Each number is 128 + 32 x the weight over the matrix's rms, rounded and kept within 0 to 255. Layers, rows and columns count from 0.

# layer 5 MLP up, 320x128, rms 0.0868, rows 228-231, columns 0-127
[[ 99 144 169 110  98  96  91 103 118 111 129 104 167 106 177 108 113 147 108 145 108 159 127  48 141 166  84 117 148 112  83 142 133 101 103 106 149 155  90 102  88 177 125 111 165 111  99 143 132 156 126 155 169 119 102 187 135 153 112 171 127 103 130 112 151 128  86 157  59 132 139 117  59 158  75 134 171 152 125 171 129 152  68 138 122  91 124  93 232 124 102 206 127 154 146 169 145 109 143 142  88 152  84 139 149 133  84 125  85 112 124 150 159 100 106 125 153 123 131 148 136 130 139 153 128 152  66 205]
 [191 148 148  89  99 208 112 108 128 116 149 131  84  67 149 124 147 130 118 139  80 109 179 109 120  98  75 127 140 183 127 141 137 175  57 110 111 108 146 115 143 154  68 145 177 148 138 115  84 126 180 168 125 129 102 132  95 132 141  88 112 204  81 133 117 141 126 146 111 110 142 136 166 140 148 151 127 128 135 149 164 163  78 136 105 100  64 160 102 121 109  42  92 111 152 136 185 100 105 147 146 166 124 182  70 138 154 132 143 136  97 139  76 108 165 135 168 149 173 108 120 110 114 185 142  95  95 128]
 [ 99  71 117 121 126 121 150 105 142 112 159 170 125  86 160 139 124 151 158 144 152  99 137 103 132 123 111 149 160 117 137 144 108 146 128 143 165 136  97 154  62 120 115 140 161 122  76  96 101 190 152 152 132  31  78  76 132 119 131 102 116 131  99  97 195 124 147  68 125 142  81 119 185 116  98 165 174 175 127 140 115 136 103 124 143 139 116 161 221 124 179 126 134 121 141 118  69 170  95 120  92 190 129 150 172 128  65 151 117 104  86 144 122  91 145 127 119  76 151 111 126 126  87 150 111 150 109 128]
 [110 183 126  91  93 125 115 120 152 100 173 119  96 140 163 114  82 154  70 118 199 135 112 111  80 206 129 136 122  96 177 102 129 152 109 136 132 144 121 150 178 149 111 146 137 184 107 114 126 101  94 126 168 128 143 163 119 112 108 144  80  82 141 117 152 112 139 162  89 101 123 133 119 121 166  89 160 128 135 144 101 113 130 100 125 209 159 111  91 110 111 114  73 166 109 105 153 145 161  63  91  86 120  93 182 151  86 194 153 125 168 111 161 126 130 125 191 141 141 147 150 151 133 114 160 133 130 137]]
# layer 5 MLP down (transposed), 320x128, rms 0.113, rows 228-231, columns 0-127
[[108 126  89 125 132 100 115 167  83  95 127 128 117 106 111 115 143 135 150 159 130  82  41 125  98 123  89 115 146 134 118 109 184 187 160 123  69 157 175 104 139  88 169 194 137  96 174  84 116 122 109 158 117 139 110 156 160 144 169 109 163 119 116 155 137 117 102 154 146 116 161 154 104 133 155 148  77 106 136 119 114 123 159  87 128 114 149  81 123  87 138 133 177 175 125  79  82 139 103 171 141 157 155 115 137 133  91 155 136 142  47 126 109  90 172 164  75 137  85 130 120  90 173  56 117  85 188 142]
 [ 96  90  56 124 122 103 147 121 163 103 126 159 123 165 116 142  88  96 189 102 169 134 163 124 131 134 120  70 157 132 138 139 107 187 174 182 153  84 140 123 126  95 128 128 107  99 148 142 145 167 111  87 154 127 120  71 145 124  89 112 145  86 137 102  86 125  95  65  84  93 142 113 120 139 132 170 115 153 153  93  94 145  70  78 179 136 175 101 160  94 185 123 123 125 158 128 164  91 108  56 201 119 151 131 132 155 117 160  90 116 164 167 138 152 159 169 138 140 184 150  64 114  74 119 132 148 154 193]
 [131 179 160  87  87 146 139 162  80 143 128 158 149 138  81 156 125 149 115 111 119 162 123 100 135 125 135  99  65 198 114 106 124 128 141 131 125  34 117  87 165 117 132 116 130 165 140 134 118 136 105 115 210 170 139 164 174 115 149 133 121 117 121 163 127  95 104 126 126 117 162 155  90 116 149  46 120 100 131 146 145 107 130 175 129 177 122  99 114 155  37 160 117 120 108 150 123 164 168  74 124 143  88 104 150 113 179  56 125 104 145  92 156 131 147  84  92 148 137 165 131  93 173 162 144 118  85 102]
 [153 162 173 163 131 110 154  98 149 145 120  74 109 157 132 133 125 157 133 101 123 104 135 146 166 109  95 170 133 133 116 129 125 166 143 130  83 177 104 136 128  90 128 155 135 138 160 157 126 104 115 177  80 131 122 174  75  90 154 164  93 124 153 102 157 148 181 153 102 120 138 245 152 188 184 137 136  92 151 127 142  91 117 133  88 129 137 113  83 111 101 123 206 134 113 109 167 210 132 134 135 147 156 102 121 129 146 152 111 148  65 113 104  84  86 133 146 130  93 130 107  93 173 115 103 159 107 197]]
# layer 5 MLP gate, 320x128, rms 0.086, rows 229-231, columns 0-127
[[112 100 213 155 192 152 120 205 128 112 187 151 141 110 164 134 120 120 101 140 192 131 112  99 144 123  92 178 146 100 181 202 133 209 167 121 133 145 129  87 125 111 164 111 163 194  79 140 145 128 143 163 164  55 106 144 123 172 154 139 131 118 187 159 141 113 108 191 144 127 141 144 116 163  81 155 136 128 125  94 126 130 118 182 151 136 108  85 119 146 119 104 115 146 111 124 130 138 170 205 158 100 184 103 152 171 146  61 126 154 120 156 153  88 172 145 152  83 112 122 118 167 158 147 154 158 116 104]
 [ 97 135 118 120 122 144 183 118 164  85 128 167  91 157  71 178 139 159 144 101 145 151 121 130 112  93 139 179 105 114  95 104  88 124 139 203 130 101 168 128  81 181 160 104 101 132 127 146 115 160  99 160 120 102 128 157 141 126 164 120 149  90 135 119 155 152 136 161 150 171 152  77 168 141 154  80  98  50 133  72 131  49 154  88  72 154 127 116 107 158 154 158 123  88 128 111 150 136 135 176  99 152 133 161 186 173 112 148 106  90 142 164 141 140 168  85 122  73 125 134 115  99 148  88 192 142 104 116]
 [ 98 135 103 191 164 125 147 125 122 121 132 147 135 108 159 183 115 145 118  91  83 133 103 122 154  85 129 143 111 133 126 169 122 122 109 162 108 143 111 130 118 143 142  84 142 110  89 149 136 116 128 135 159  87 101 186 131 135 141 153  79 144 112 141 169 121  80 164 174 173  90 129  55 206  79 126 163 192  66 104 140 114  97 125 119  87 113  87 159  92 133 162 140 101 130 104 167 134 123 180 133 137 109 118 124 193  96  78 142 130 141 167  65 128 148 171 154 204 141 142  92  88 155  85 187  57 118 167]]